Weights of a small transformer language model.
Training: a variant of Muon for these matrices, 13367 steps.
Each number is 128 + 24 x the weight over its row's rms, rounded and kept within 0 to 255. Layers, rows and columns count from 0. Numbers have three digits each. The size before them is the row's rms in percent of the matrix's.

# layer 3 MLP gate, 256x96, rms 0.493, rows 88-136, columns 0-95
102:178105115156113148130168124147149099115148125103107099161098156157137086153113144129116157090142099131090146147153072129119130170127079138155128145109099125134089141100138153153091159135087111104103134104119093139125117153129102160151152102132127127103126145156104127103145115155158086129
095:108137155118098096142107075160133105128140142152137098138127142160096123126123099097176131150127081148168150119115100085131118131142125148119151138093108159165100130166123109120155100120153104118141131134142139165127090114160174123141117088163146106132094168159157101117116123148181117143
105:119100199110122138070108115127105121148119162133129113163129174110153138137132108113106111101095080129172126160176127118151159136112158137161134145137153164103161088140099111116122136135139111116152153137103124094093109125158124122116154138104109123107135163132120112096095105131183119113
104:146102126142109108122099166132133129147084140094113109160134132131140185140076151142142087114126165133139130132100084146133111117141146149135136099153157173109156138105172137131089154122101087128094104126133126170159116123121136093128159080103134137144108131122108093178104112086144142130
096:151126117096168117126084108171111096135119131169105103147096144179120106131148163152128136141145086149105085103124098122147098131156147137093143140101103137197083159116149111092107130135120126098142130099139151097128116134152148111151129105134135129141133154119166149105088128150093145109
100:125136133168089144133163122092127124118161194168148117141110098127162084114121145134105102105130104123112164139104175142130114123077123148127114103151133139120115116092177153107079130153121140149095124153138179104139173139124094104121127154122125136130112136111116091131089167131146114148
094:162123138086137134174127142115142103186152164121146136131123162177123109173106138114173128123107123126117133123153144133102167154134118146123124139102167124123148137137077168115175123134148110134171118141118135053123133098145127120113187117124153158123099120145100129092144141155135120130
095:148110102146152134106141194160135091148124147132110139144145106104124120123140147126106073146104134102097151143119128092146123111152188178166122133105131131152121102130116119125118133130123127144148133145192156117097145145120122132131127107129087126111135158173114118099207135161116146096
115:087110159170100073083125142131104124123116111131122139182147153126126157189072116107106140140143119133111159127129116149088140107112164144120191165112123126149127114129145137148100160169118126137143145158113139119117144136134105126107123137117128115164130124051117117166136135120122147123
108:119119094117130112126092137138118079099115110152125120117149111158120130103121095117100116171105125163150079132117113095101119101154157139125127146140117156118148138184105168137127119157128132151206115132147129145101127120124134104099117139112165067113096150100164132151095099138101149100
093:120100115134123136098073144105094135134145119101088108151130120104113117137128161111149117146095148172111162148133122118190172145092143062117129127120155100103136135155130124116091161136112120109090146095093119117097105127091118158135163185159135109136145122145113149109126122128107162132
103:106121151140145164120153142130121085189115143135134109116129106125158123156115089153153115111115105134132097105103164117170154143175137102086158114148119155136103132149167119139137145115153116123078117106121119094110100089106105083101120076102160116158100123121139122136170127155139106157
091:132112115131100144139068149124140125139186136148159128146115118113141133181167143142165092132143172132127116155174113107133130119128080131143136114144145102166112127122107106151115131166131102140118125115116112098117152121150119120059136137098135156175134158150116176129177129163158112141
101:121123153133098111110094139160142145126123078143149103150166113117156126148128121112123122173134151140135151142111121080145112124108124167124186096144144097111114108144120159135135141134121084124112136113130106125071145133167146067114138111075123148110115081150149141114097124098077102140
089:112100148148111099120073114111109168110081154114139109135124115111118135126146109105173095091107122123125134136130148152115150139121189126122146143112085147154110127164095135124141175170157161131141145158104121161097117128112093092151112152089102124129091162130137145090116127170114101143
095:154153108140115137120145156137139090086096135124116172163145111151158159168091112147149129132103124083118068153135131158153178133123165128133147123148088133145149143124105111109178138151110128123120131099134143162169138138143134148124104101125115132108077099160139113114101119084139167151
096:102137143168090100162124137119115144150128146154140110183113156127182124118141106162119128119140146150179164146122125158153145147146135129128162154128119120145114105165105155161142144097123139110155125109071110110079127140130118103082143150145142131068133150115148091079114127132110117149
109:109121095142146108103153143138123122147098165134108108144090100150154148180103100154122114099112110119094107116105122123138151111155116112108125144102139136100118123153151067129134203166126138142149147075144138161082152087120097138140113117116136137178138091142117117137118146145164117128
106:101126146110128135128156107119159094113156122109175142168135130123175115111123147153102150136133110167105120179105143161135145101134155135115155145155105087151152133106114182152098140159148109144129135148117106081123176146165093158072113135136130124110074114123128128105150140160131132115
085:127119126143137117135128121125156114135090097149115144146128078136137153091091103114148122105138152141097151124141135177159082118080102143111151119135090119139108119123120100089103134145151130133119137130135125156181144155121117080103128067160131133119138168147179114111177125143080094131
082:189136111145132144085099123145099126098179121124156123111124129150159113159174094113107102132145075150128165114081101113132139164146150103122139108169148076155169140149097147116134137131092116146112108108139075126132126161142114150129126099139137122134163121086112134113112130100137134116
091:118115098071129159090136105137143142115138142146110110126167081118112107161081095149162120123137140128150105146105122165153123130162116158089155137089115111119115120136104115133109160120142085141138158141113133125158117100128142105120129107065150140127112119112107122205160129110099166136
100:148142091122092137123106158119133115186104148103126133170153100157147090155148136121081154103127099103105137136146124156110129118121110143128123166076076078156080122100135170107140134139138119128165121151123110160154101114173132145130140141157138124123119132138126129141115138126166116190
102:112135116158149085108136124137149068132196149144072114118091142130104145105149148161142128130137153128144132144158173123136142106107164136150170115125132148120108108114152100094151134169139128121167144121116129116148145145110078166098148138160128115088162101104103143129105110099118132097
091:150150137117109160143159122152112101111135170102149114126128111127132139124112119143090092120128084125155114110141133114114126062153123172079139171135146149175164144166107137120130111121145170175108137124142123101111106161122100100111125147132116114176115150160115126147131172166150129174
111:061118136125127120157130113130136111169143090134095124116116133147155141072087127110106160119099116162114130135144137138113182107128121089095147116139154132131112098115147101127099141107139134159147121143118096160116146097141097089089147098075138112126104140095143168172126087142117143150
106:128148112085098151110120160136134108144070155114122157131155115115193132095117136142098120103127121152119088129122099143158118148160115118092162145087137068137127113138149140173085116143107143128129125172175123125124130122098159128169135132119059112108125133136131155117158121144125131135
100:140116152129124111143115126100157111174129142142136102132202112111152129117107120112158107105111095109136106128108103104103164141103134108107163136099123136133102083092094148127148119086194124161139134166179155116124150145134128133167121137108128137142124145124106087122122091174169112125
095:141119164150128126148135125132143111138118128081107135094096105138106134105096162135119118119130130166114139156109127196131100123087165149158135093115105162124144102163152131119140182114108106112119123133132112151112101113131096180079166129139156136126108133109178086100134138132097101166
103:121112133123154124118150158101155139155111130149154092157139139105093117146143160133127110184135127122136186138169116096141128097121121155140169131142159151124145109125123120123109129086149168132130121110096142135097142141114130160084096106122161063146097148154087087121134068139120122145
101:088096144144086124091119129090111136159091128106115127117131176152117160125159141140179131148138148114136085123116143155179141087104107155111152120114135142187117099100110125166114183098120133145155128139141134097115096142158114099158093094122135123130148118152129124152153106156142142144
106:109113108128124129103165148117149090133112144112150101120120132116142089128124083136095154156174102127124119109157106063183088138154105113083111143128115117149163130165120150140121123137174136156141116103138114107131130166144135118114125158174108094127117145103139138160110106104097189123
107:154136102132096137159094175104159139135105160105127162135115129147127172129099131181146114134142108128104121111143096125151152120130098170099126172133071132161133120088129132167122133136123089132147176113119136102138139161090112112105138147068128110133114092135155118115114088127161112150
099:102087132086112137119128114186095098100123075142149101119115131143122136126128123071113122129098126111177114142147111116136163096141103122146143089064101170139109123103149130103135153170108136130125127102141126119137111149101144154133109163081154145144084162132128137126129120131152137172
103:124148122138080109158194117129140096132120174153119139154131143150171150112146141143138130143136084107181097153090091158154107119139139152100127192097123121123148138130122106118111137099116124114101160108092139150165115109081090138144139136137136132137112139106125126099170085122124130105
102:138138143104131102076139147149121119111103129156126121184138123156180126124128114150108136125127134145133130195160141131137189110125153131088131136119107177095149138090116124160119114120138075133116131163124134122114156137143145101182153128172115102144103139106163149106151141168156116108
110:103165096123105122151149149147161152123138141123153137150123099121146103125120112124142134160151138092114097145129143121135145077138082139107165122087144131109170126076139099162121130103151078107152161122123167134125100125131095094135078070079134114104124101099153127133141091115125130122
099:117135111169136125097138134135110160097122129092109152144111162106169140135131105130078161145136080082111116121115147073152132103137142126137142129096087138148148096142134057145123130129100103075137100121141141122125124121121099143137163129159128089067104163116124113131124102135119151104
089:102161108116110132107154114130118109146108141101095151114095163143110158163120135108136181152095110127158153100143107131067173126167092105131163147114150151099150139129111147144153162153119151183135170118170103115147110112135146136137142121114120134121095111134135133145157092168125128090
105:124097160142127150120176169164124107134101152107087116132151106096182132136122169145124144101121102116133119150105156108137158135160111132056141114100079131120153117139133086120120119147116078147101129147091122126136169133102132156146146123101157118115113116134127140145090092090111107101
111:136084137150149167133110095136117114146095136103133118166129135163127158136092133131147148131114108102135141120165146112120110088080166186170160106123108136132162115140155134128113163162083135104116129105139138159112156081096127130089085124161100134140100124103105103155140151150142152143
111:137124125154134143082106131183115100170108136130137148178134083125117105108139148117120120084151123123148141139085110100130140170155123142142109118161069117146118125131144149142117166115110138111123093153107179160104144130128105140160129130137124099138045098134123142114149155102119136155
099:105141161152152104165135085139100132128177153145125100178142166155147197122130103118148105107132108137089109116121089174133149128096132098139131111118088116133120139142161102108132165124099115118168131155146125140094157120170114117092100142141115116147138126135087132111151148162130153107
097:125121118121142170154159154120155130114104123121052142115112113125127155149098064111122118178099113103132134148133118118170132106113145123080168120153106096165116115172134096161102163132137099135117099101117135162110148127117106105136113132112116172116115088145132124126149117077109110132
111:077128129155129191094113109081114116095150111131159118131125136112128082141078134112132117138115110145116122115116116122154115111167120102134166130123142102145195104157107133145125122136146131156083126125102157077144119099122140134101143104155121128108083117105091126162163120173105124146
094:106116148131076127123141129123121186107117166148112143121114143106139112108106145102092147149109155082161156153095124121125139117164114150111131097119121094136133096144123111159084151095104125085085173101130165168112111089164154115147134135107108163125147161124134134135113123155150083126
095:118164158110122146120164177217111092070136176137103133130132161114132123131132141152119134167134095104160123153121132096125115092149122129114112079138104119126123127129148132128132104130122121080079150136117156098079102141110141127122096143117113120140148139136117092143138099111091117142
097:107120077116118124104119113136110113188128135133164113153112140140145129130133098139123115129145152150117092113122108119136169147118125094129146133098118173169154079140111125075091144150152110188146112108143135132127114143084115106132122113121142106085176137100132099165081098123086137141
094:144145139140142118117123147114138159086126127077159164153090107109169148146134163126126121122119145105137116165144139149136154114119116147134127114138133110166156071150117148164123149145141063135120128121083126158109142133138071097114152098079135146143072131123136122115152152096149168146
# layer 3 MLP up, 256x96, rms 0.477, rows 88-135, columns 0-95
106:101084104143188161160138119151150128144103130127140139131141091169155116138135162093147130107151125154132119138100125126139120145123070116149164134154130120129130107155163160103183105134173152147105124102132119140131156137150141102123152073102136119101148095192092144133152121105123131125
097:167140135122136128102142099172137096091125127113132162124122162131126101119131155128148123138105128137101155083103135120178133136124150124103128117128115069076120148092132151089134111109118140115136090101141149106146143167139177110112178106141147108107122139133106151076118129107122070084
103:112138139074134152141152144111073104086049132110118111116096115148104135138128154083141109109118120095118148123108131165120179131149142105127108117094118157135131124125126110107088105120140125116152162138114134093107132128130134155127115189088120150117124122145121116152174131144164180129
109:162164136117146134077115146165152131143140161168111104107131128100095126143132110090126133131086149129161128150171117126164135095091130097139136110097151131162134142128110110097147092125133186135107136104123098135148099140127120137161117157092113182123127121120091109120152105138119137199
090:149092124087132122168123065123146106152111113095128088094152104142170161144119116167113118110102159126125121143139163119115147128138130131083109138083178153150151148155136151117112149108150103188126123122145128135131151128119136156103113099080093139160120077119146139149140119103124148143
104:156100152103120170154136165090135111160123183096126147142134120143113106128114108128139128142121166075113209128162153106114097160102150115112123111108160114151143091131110151089125127135147133107106130155115121148154159097180148140132154107139100141119142137117130109111121101095161130100
101:118073159117133086104118136124145138117165153136116125155121128145116148114112099130174094170122141145147124122123115105124159155151126104115132120133140119097163146102154095140147104149192088083159117161115127161127126089130171078095143118072114128117113121125081135144153108144111133119
105:116152103140127107152126155098130152117099099135136163143138174103135134134117137132113132167151138140183118129086076153099148095158100144132147119154166147128094127147143113129092132162143091117178135114158078158159138162137145117169132110124078117135143093133104134115093130156114134095
117:181131133153142127089144075171139157127151136175126114129117133133099096128134132164089135153106135128099118121117130104111169112139129143141100131115115134142168124104141116142128120127154162151147111129081089139146157108124159109066145128113132168175125129145088115068144134121175135108
095:101117133078113139131115182090144123141121122156144134137115133161157094155069120115138146138166136169129127158159119120144123110102135120123131171160122134146167117113106146148075101111145180158156107134129128136132171135136106116185127133147129131135156125124154178127070116151103134142
093:118132085098158144111140147117121133150122140111114089086128121129156096152140097136156154128153118106129122112126129165129148116114119120076144105141129157110093162153106125105126141077071121177111117136128143121166144123128105148089105090172109167112143115160109155092087182144130127132
105:138110149128128123094124108114155148149111148169165125139099116158112108179145102110141140116103137125118127095131100132144109158087086082152144111153145144143100073116114125133131164152130108163133137120144136111150130168147100162128103147083144145094149123115088136159058102164116125143
099:170100155154119130153116129112115164136154141165118099152124153110128102112132098153156099116092155087120160144103117118150107103129112139107114080134169164117130131158132132113115076144147156112131135140094083100122170088171134171116099138120113120187143133140165101143137143140107129134
101:127127131166102104154132125121127106087101112114091167164168151136138131176120135114149136124118149173138186097139139149118100138141148172143132128130111166118170110117125182159117119132151125099154147129149148174062141155147139107129139144105141103163108091127151139118112127140134130173
094:164098165093111145126138083149151124142164111138112149169115107124119143091162128152069102122136148134146121111099131117118113137149142094089102106171100138137141128111138151099154122138186098116107121121124140097153154083125172105108131137167126126155120132164117083157117086103124145134
113:143135149179116148156142096088130131144146154158143145128100116147132101093159090084155130122123132148089147085166117132111073146101119109140127109119169089157103129141161145141170134086120130125158132102130135146145062139170094128138125122107154157093148151122116142109126115124119110147
116:133160107126167128102110115093133166140108133092113137105121069106159167157131107102115089110126128108127143124136185141109102121069091110105112118108169101161152095123122161123143124109123158115162117149092121159159120081111162123113123137112123163131116162128107139110124120140090102110
105:123141110137159152165148120159098129169092089138093144145136140128155180146129139160124121103152140185159168144141134158115134167127142097150135120095115116123092146111128176107118118152136133113143096125165147122144150141110123116093132131134136062157145161154134096154126169164112139155
110:146108159138095119119117164125165123121099156086109133119155076136058163093134116108164144138130097128116088139107124094107102171137164109109137130111135080124159111128120144138142135167113144140118142097164121141161074126141151169127138152139132136083145104138108098090133134126141136138
097:152145154129130131088085101095138145113159105133190127157169112128128123100123135117102087118126119103110167178122139119142152130119111138148119145169087116105179157095156137166098132107145128102067096166119141147128182145121163111110117128123129140142115121133098144134159125147155135125
084:114105137167104133143135109118099140105123118114167116157177101115148122159140145117091139110112164146092128170120126154146167152110100154127144106135117153134161130157157105154133154159089084130107120156139126153113157125092109136115119179101160124132151109107069144163160156137153154151
093:148155091140117119157121133125137128158130095131094117143120125115137113146148168144127131092177126151119125108148123156143096132161077110149127092074103124066106124133113100131146143129047165127110131106130142147144145151182119158131101128099154093123102126153139129115087142145101132144
099:098134094135115122133171126153102133128149097101110177163138167094119149077133118116160118148180121144133090101130069147111105132131078127151112125139111117095136125101138119138141123142130124117195096126095133123125105167134149150123167128095130132145119136118153152149176084102116130131
098:137105079164135119105103150108129092104113109113131142127167133137143105179099114124121100147104162160095113129121148102147128158137129126090103098126165135105151113109107157168152132091115176148134077140199127129114134153120144126107138132111102141131119134115187139127102162125094157125
103:147190116142112135179144142143118110063137144073127164130157146144125161150121125100098100094103080154131134097159136138126170076139094156132114123126139117132164134085104135121162178151106127108125116119109125161143104115117115118140157131104082129140126106122135158108129141136152137130
105:124143122123163149117080112101130124163144102147121128079070163117144116115159120088126145143081110093144143158134112158123146108163200151121141127127104117121166141130148163158131131105125120153094109108136134133124116098094094094119119150138142127133152146148132128134060113096093120137
098:140119148125179102141166128106138053123148126153100158151140113139126120087156126141145096106144162095138116163141105149099152134149104062125136130136150150125142152123106117136118099121169187135169116134129107146107111092141146159133136112143112175116134175134124124087131145139131119098
100:106064143153138095162135135150138121139126101160144093136141099107113127120121099112178136177133107096129150125067078129111149122148126130121153093161106107132117126143111133150168133126135122152129082096105160139151087102138113111129091103103109116125146096094146090141105091107135151113
102:120146130091147116135077147159144138161121117162105095130148114131136157098122147139126123151124116156134133141187124140138107069165113107114102118118142115148132146158159123120113121144162102124149139129157141113095143104121074136072145188086117124128110093151132159167103108101120132170
099:130119120141113126110119143113137129153179127080111125127157129125144141127079140129158160139138116121067132138157139121133116133082077137134140143146109110140067167109142144109093147143125129112074107105092129111089158113175160162119139132111097132111128130153106129127088155089110166097
096:115138103153091105135107156174099161162159106114070134138158157145117135150139172155136124152090101145134119128149087130160116118128104094142124136143129159149143134122113114196102151111113083103108110092130111116125124147144095154143131127140164098142130128142152168122126127137116193143
101:094106100127115109114170105177116082119113118141147121115203150162100139152124076115098149142124096088094115097147124103138111112101141108107102124126128143138129098151131184141145124106156131135123098155108125124096106125115133140136102177154130149171132122100108138124097130153080135131
101:114114153190132168088147103121081092116158138107163153125123150125110137120140107104095125097125142146135117120109103106131124151176101134145145140099134082103136148073159173153137126130118109129153098103132148114160145146116134133143141152104087123133144172147120180093129154169123137107
098:126122152145115164144139104097130116130166116151140118158094135117149155115158126146152142119167177097169127163090052145150136136135126102119137126189110064123117103094122149129092142130161100120109095098145156172127136142122112118154148139134142107135139097125139123124113126097113112093
096:144155103152133108134152131105141102138140124156145114091134140118133160113126151140173150114093102136148116141103064123181112119112098125141152172128150126138126103102169109158100116129143156160105167089128078134100141154161139135166134106115101125138123079122170170136137117119151167106
094:165097087143118115131134123092122133109170105129133121097114128141129103130124103152073105115136075096099134126157154154106169113096141154130095146115190138116138115126163147121109133102125100111113094171143119137109079118115143146134127099145097149083118133169116141116145137192126108115
101:134155144121121116184081122106133125108113136090116126121091120106125162121113153156124132136129118133138163147141124168114158163161132127123115145116117163086097158108123182145159163083107092157143098163138113144139114166124145104095105127118101124179109141161169139162147160129098107125
100:122115142129161095124105144108149148110118115152159115142088149117144126131164087119146135143133139120099125161103114174121152140063161145150132185124149134146130106125134194096161134144113121126125132128133127146101182110139169078121140129160139138185131121128182103128120111163119127122
098:096088119128100164132133107133106089118089145092104126113122128099184098132134123157122081108129143140149142131133136113126111130118139131108105103137130118175133101157174107159184153134123159136120087139170120119150146163123184107130138134128147172165139149160172140134112166116149126150
101:104078106184146155108078128109102142155142114148150116131155132107120106109162135120155150140136116145060123131147074104123117162129121094124138148146128138088109156154126129159097120115173136168102100109120150095088137186121133095111117122151120124117100134152112128108157142107120139120
108:124119153114158121095091094138161097103115159120121137106160128140148142155119076122122142101138094145097101127097105119135159123115143080107114103150150147138099139159121143159147137085135112120100070115105153146102121057137119133151118110108122174151137179098126130132121102130107160105
109:126117166141133140098083144153133123162139085147122177135097147183124128091057125136137137123100120143147137128097139137100119111118117161118148116169148110120143136119168121152113116121110111154164147136091111118131180146140147135116118140141183109084139137123138107169111139086102150163
096:157141140092130111119127125174146135172142141142116118123154101131152154148136170159114114121124163146172153152130088081132158149167152098132116164127121121113128103137124145132084128138150125154090116125126132067101144132148166113180093133117138127140119091143078070141127128107148132155
098:160112123149141150087108115162114134115090079126132109132143117138146158129069122134158116155113137152166133146144151115121154092105120118114139196109145146107165134141142108123130144149164177184174134142086114136146132121086116157116143109149156084138112103141138125122126148083145134113
096:106108126104093145112102096133096133102081089105110120143149118118091120112117100186115111133139150123151187136117116117126156140119157170162157109141125124105124144099109164151111152108107126109101126117092185132149166130137120100124150097146143074154171107167130122126152105118143108131
095:105135139119113152135132113112157116089158125172109158128164102113102151127128140088119091162076118113153122130121116167111075126113104162157183103126124079191078105120143147099128152095130159141153130132148094137194125120109116135128141135112127135110127125105121141128128122149132101133
094:157155156151157131099102079145147131143166133105089108163106135108142155120134128141085100119125158077120114119091151171133079113110085154147127117134142189110143146150088113105124151118097111128125131131151132141098101086166114110133121171146135172103119087141118114127126123128137115143
113:129105150150132139117165132127127116134098169105135137134140115126130110150102135095117103103159082088130146115137183127124100142138161143142132069141148095109112124099105129136132111141107139095086109155117160168165114105109097118115152151171089128105102110131125138059119179157125111141
# layer 3 MLP down (transposed), 256x96, rms 0.41, rows 88-135, columns 0-95
102:127117146139072121126129162096136145105155167145135145112164154085100130131110165151149081126061115178097147099178105132103169125133134115150117127137156110161105128156154124136134162120074140112146123096118134080114121116142127102114173117137109153145109137127100109123148134155125122134
100:099135111153168099095132111117181133100121132140074135102129090122106155091175158146119145130117116122143147146164109098144094141144150130139143142113095129089140113110108102104130103112136118102121137131141155109135127172132148114134123139136143097070092159159183104106174172143126141127
105:180121155093103103137173139149149100141121146111132158143144116103125129135131100151108128110128133167111085152113115106122108182098144112127145147171131107070133127128113096168140119132180079124143090129150140135114131162106172165112142142156149101151156159105122137136128136134163110161
104:113146124158117162125136106138106142135123195141159096182121194094087107105126124154126119154135111125128130115136130178104116098164126140130135128127132138105158145113127107141121139134089142121170148111148105117114138078180122145169130118128123168134136169115112160151161114168138103095
091:131148135159099139140133132153095116107117120124170137147091088098144151111173128081139110107148127108125126113147181096104176100145140138140113157096154101142176100115142156133155126115128137112124149130128145096120133099134153143112080118112145109176149082164169140167134118172135107126
108:132144129134131110153117152116123138140120135120126128132155173131117128142135116123138099132151095095121108147177108096145098186134150189098129131099092113134074134096137128124137102129096134133113094115151103136118110170137119174131154100076145107205126175139094125105120149124140149125
100:128086158087156146085119146114133116126136088153148157114122052147141116134154170158125129102145141092122102142117131108155128110124107120132138147148146097092117154120126137101131125138121136099123111107116152168154144100127142062107126159135154132105100088135091114101096081114114154099
107:138087119150109176160092130105124149095121130130118130095107122151100176124154154153121105086120096122114150132136147144118099115132166165104093150127108113151127111145128151164129119095102129144107138147117134133139102123171101139147155112151162127129068123095195119080143129096132142159
112:128103078122130164080090132117147165135139117133113121106119146148141113132146169148108135146111113114137144147125146093204168126165121135104089117113114124146153107105139114095154125174102133134158115129087128118142132117122125111128108129129137179062130072140149150155109132117161145099
097:119101118085158138108151147098126143139137167125166097154130115108150129103173137131123125159137147095125131109127096076137145129106111049124155117138118135156072142104158121098164088122160112133108113105137096112125099114106164130095128152147109129144161144107110097127157137151170146122
096:123164119122149108163099101113128126146115135157118109091119082125151150136137132130127155143133163098143143103104146110148116161136110106126128106134155156121147106155086144070166116192145134161154121120099074136107150144108119115116103131121129151077119128161197135155104108147124139155
105:094135155151115162099145085120121141139129116107128140062131105120117126164191134093126122138130146122121128120109155141134094139122133172122140156178129115127139124133165154148141151116119094134114146107128137124172128152149161095139140112110204175157123108092161113115099154127094150122
095:114120123188091150106089138117113144152159102130122118139077122123138139124132104150117150130128113121129164121130127110121131118142118112163115078157178157140159084127154144093192071151122136113131123061072130131154155131140134147123141133122106154149144123156129104129146119084121123118
097:149109184112140137121157128114102140116128154121115120138133100151143146118119121116132103146150158113129077123096156106124136070166110116126117111138154123155144097109121103160127108152091155129100129156123126094169105134083149128127097084113131153019140110121120136142132140138128132129
096:173106160114106088161118095154119136092128144145148136154114130118078142110140174142120130096159127105141134096135169112102146149108129141084144107153142152131127103169137130135160127132142187130149110163161117122108155115143143138154113169150109142192140088143121095139120083114127118131
108:148111154116154106095095153183140116140135136119158112131097148119147105149110156127097108137121160107139104162104141121156161131119108113106119102158138119099168143113114144102119152138174138105168115138105133089146147072107147141146104164137122154157165085123165118164124124148186148106
109:146110136132161091125133115134165132129129160146093131089134114136104130141110134140139135087126117148068139136123117131132106113148119097140140110134123131127132119136083103090132108136150131160104139097163112110138142106139149128161144092084137156048150157107200088148133093134123082110
102:164142141133172134124104102126162152139130089127157170106151101108125138121162133099145153148088136127159149121125113125116109144129103136108123118116113087073143157164081168125113108118172147150123118133092111126132151144135118160124091144115191171082147114169146147127139104132094118146
109:137129122112158138133097143142131102153110129104105101155085080120144150168180123116102135121099151107162147133107138112108136102157128133084131106091140144118122124114123133084135095114153127173122131092137130106103139082103162118153115142166139116124092105112140115160093072099187121132
093:097118151123110137130156142167161131159114145116084083144122127126151129150105069141139139138127152149108104102119128183128116141134146123133126120108127145125063121116143131097103149143138085125121171078120100116148080110109122131148128094177097082154091123142084140134098133110118114117
085:125129104137151137134100111123127139142109105110130127039147155130154125155149128092169147154141103138119140157133133106134152104100113099127087120164149153186154149112089122118141141160178149138138158153093123139143146141138136186142120101122098122119167106127142125163125108102141082126
095:147125136109104106153100146125141135153086151105168110078144114132138150159164123155167132101162110133127157126166100108141148133140136134159124127173136110151121161110139104119140158129131134109101147050109106166138156123176150165121111125119119091123145123131164112136150094103175099130
102:115123099134126094113145105153154172160149111126150167130122150107123116118133123115136132087140138118134147127105164171123126202104089133158143103143161151097118153108109139130106147102153141105110155120132140154158136140108139120135102104119142153066130114146075121111093137129077076098
096:125134122082122111128156101140124094115104120179140110140140168115157120152095138157165134123124093149147123083088163178113130126128127096141152103150129138166083121124111077170088124166135139136130137131108135144147142104135117142140091100147072148153108158155171128110109145145142107131
104:168146126148124110144132119134098153108100152116134154136115100135140127133167146104086088099168162114157140122148082099118163114153126129113109109096142128124112145131090115134143131115105119117114138148184130124171135105134108114152173166123122128126156175112195189129108135150112152159
102:090122128103124135169117096108134106122124137105172146128158116089118128099118139114118137125099097119139123154142121105102121126112152109094119115119120121129086127163093128152157119086159134138108131129167130165120110080133138102143183093129097123167094149090072139141102118116178183131
100:109141150137188203063118130138134145125147133091127143104126129137116126156123104145112103169104128083127104141115141117151098124124120159106107109085101106116115130102095129139145107105099122144096165103140105119135103128171099119171138118173156102093117091122093113111120116119143122113
095:135163119120132142120149108117124147125143082157138156168120172126154112114133095085153140162133168128158102124135108135159116123114130149143152089087114135163141152125160129149127120139117159148117122144108120125167090100073085123135074178101133109100125103133086159083130133161116107135
095:122122074085108122141110101056110103140140138157148117137142138091108128130154151107136145091138144128115167096116139115084152103088118134128108115134135159091154105123096108115112109116181151147138081186156154143122127087107101094144129106145110149111145132152095136124126118145148150129
097:120148110139085141123120135132125117095144133114127153140146131094124036100102132123103123111149113122119123142115111176121085086122149132085109135115140115121161153153113155158124162156082138132105161160139101130167142143147136123158150112106102156167118174097120139114104125111147089154
098:144120120129125121059097091165109172104120095120140147083143104127123158151159142120108113111136126116115118163099148120133126138129129115082112127141111130135162161093159131101170121141075110109111174119155108125135146180153133131176139126131091136097150099111089157166139114126116119147
098:163119168142128155100103137117092167122170129127117095092092125103140097132152135148109143132125142122163132129097122169167141129132156113157176105147138142094139129119119145123075142172120116150144143089140097165170134124174142129144188134077155116149119134104166113141126128127136139147
100:147133107093092132149151162113108181126116173116168125148121149147120144117132119101195135120173136142110117150167112129124135103129132164111127101157150137136123161141117110110121139118098141124160169124106093080123154153136108149125159121149089117085173093140098156152108100109159115117
098:097133110115116166110141143130127152106152123110122105157112103132139121164142104160121107136095123094149138124140111151151137133131147147170136162092106184104096124106150119122170146130124118144131153119121127109118095205153132149140139128126144098170068116111191126169109124083143109128
100:172109135132124158128147141118126128126123077115077129124135159102111169085111133100137129141094145138102129118150123141142155100160091133154168101142120131123121080135159117148142126157105086163097112156121090105117145160128153161149114179096117131106148123120096153120135142170102165171
099:137179098121162134122165122136104152113131160182121126123119134079115068106113163117098112132100125109141133152119170148129117140111142109110162119117142150183142179133090113092103113102143154114134141130147131135133105098131138136179119164135071146108129100127106135142095141135155093135
095:121157094156126138119108161121120132166150152154126106097127135140132125138128148133122154112106128162134138170137100121142156134093119101144113153137131100192122134132137103076146088179170065145164132086126136142129138142154131118114155127104094109184134146115082091155149140106135119134
096:084097107133097120125155123126112155110132140148133134152103149149145143114175159108155144112123128134144146121124143103104122140123129145130174107153102102126135158073152090105100106161126099145111113127147111125149132162107110120116154168150096131194117166123061104132180151125145101110
093:135121127140178114144146160130076076127128120119135096143133123145158146152131141134163131109150147093138113135157141153173122133160157127158142120112144154119100126160146139106117156161134143102149110163118123134147133144111125099152103069116143119082151112094203093140108112131081101133
101:150124129111133126154145165150142117113106156121109167153091139110143085084140153163165123114161137142176150138094149143107143115158117114127133107194153135148155146113122121172153123163094146098123125158118107136121174155120154142107152160113121134135152135141114120169126080130183126146
108:139157083107119125099173147148093096118159130147120099177138167165110119127132096108170147117091122114137100155108106104131153120120140084108138126129145149139122106127166134128169116151082158121144161165118134130102171137077113135127094166114117117185125138164139128152115124144153120128
108:074103157137062108148125156122141110102119147138156133092157145155136164132122118127153126162136154145128094140147156175121124136119119127112110157161129131115117144128204136137125166110068110095114113127121126123101132163102100131148147120112112148167126133116091131122114122120159135065
099:152148108099138135140131136178148106146136096124140137111128125142154125129148111102091136145104151116177140145131111100141126158133152118098140135113151151128128090180118191127119136113194094152121084125117108138127141107123143127158093102084150090183131100124181114145123150105103147123
098:160145106116133131159141130087122127096128165124099113118181098142148145141103114182131133139115115099151108131129085103164112112138116085144121105112136128136090049148127154141138111131138105130136150138112161159105129101131072112122152115125089100128091136097083108099115153136118121162
095:146103116124126121068103155110101144152094138133107122069113144116135101126143162168140113091160128119089162167162090123138114124105123108105077152147089120121133127108122104128150150123096119118161141133118185116138110137154138160110119156133121122130160147156163084085106141095143125118
097:111138122132151136189127168114130097119105102165141122157148153106149142128124137143149146144111119125153116152142111150130092131164156099088138167119115141112132182132170141133147161117076119150171122115142110104152152149118134129136127135155091093114144158170180140168099080123156132144
092:119145140111133147132161159106165111119141119107138121174123158134124161159091145119093129126116110118105181111142159123075140128176105138155159147100101128087108114088165145156147096120130105136085137122162133109120127114147115147145169106128105156170135112123124121105153106122131177074
100:132154103175113135120085165086131109144134149154108159095105133143088122142138148147159138115130118158137134150125145144152120149094144141162151155162113132134108170199139130088140134165131126125136149094106119161130141148149119174097162108106133162195129131156116115130126123145135135167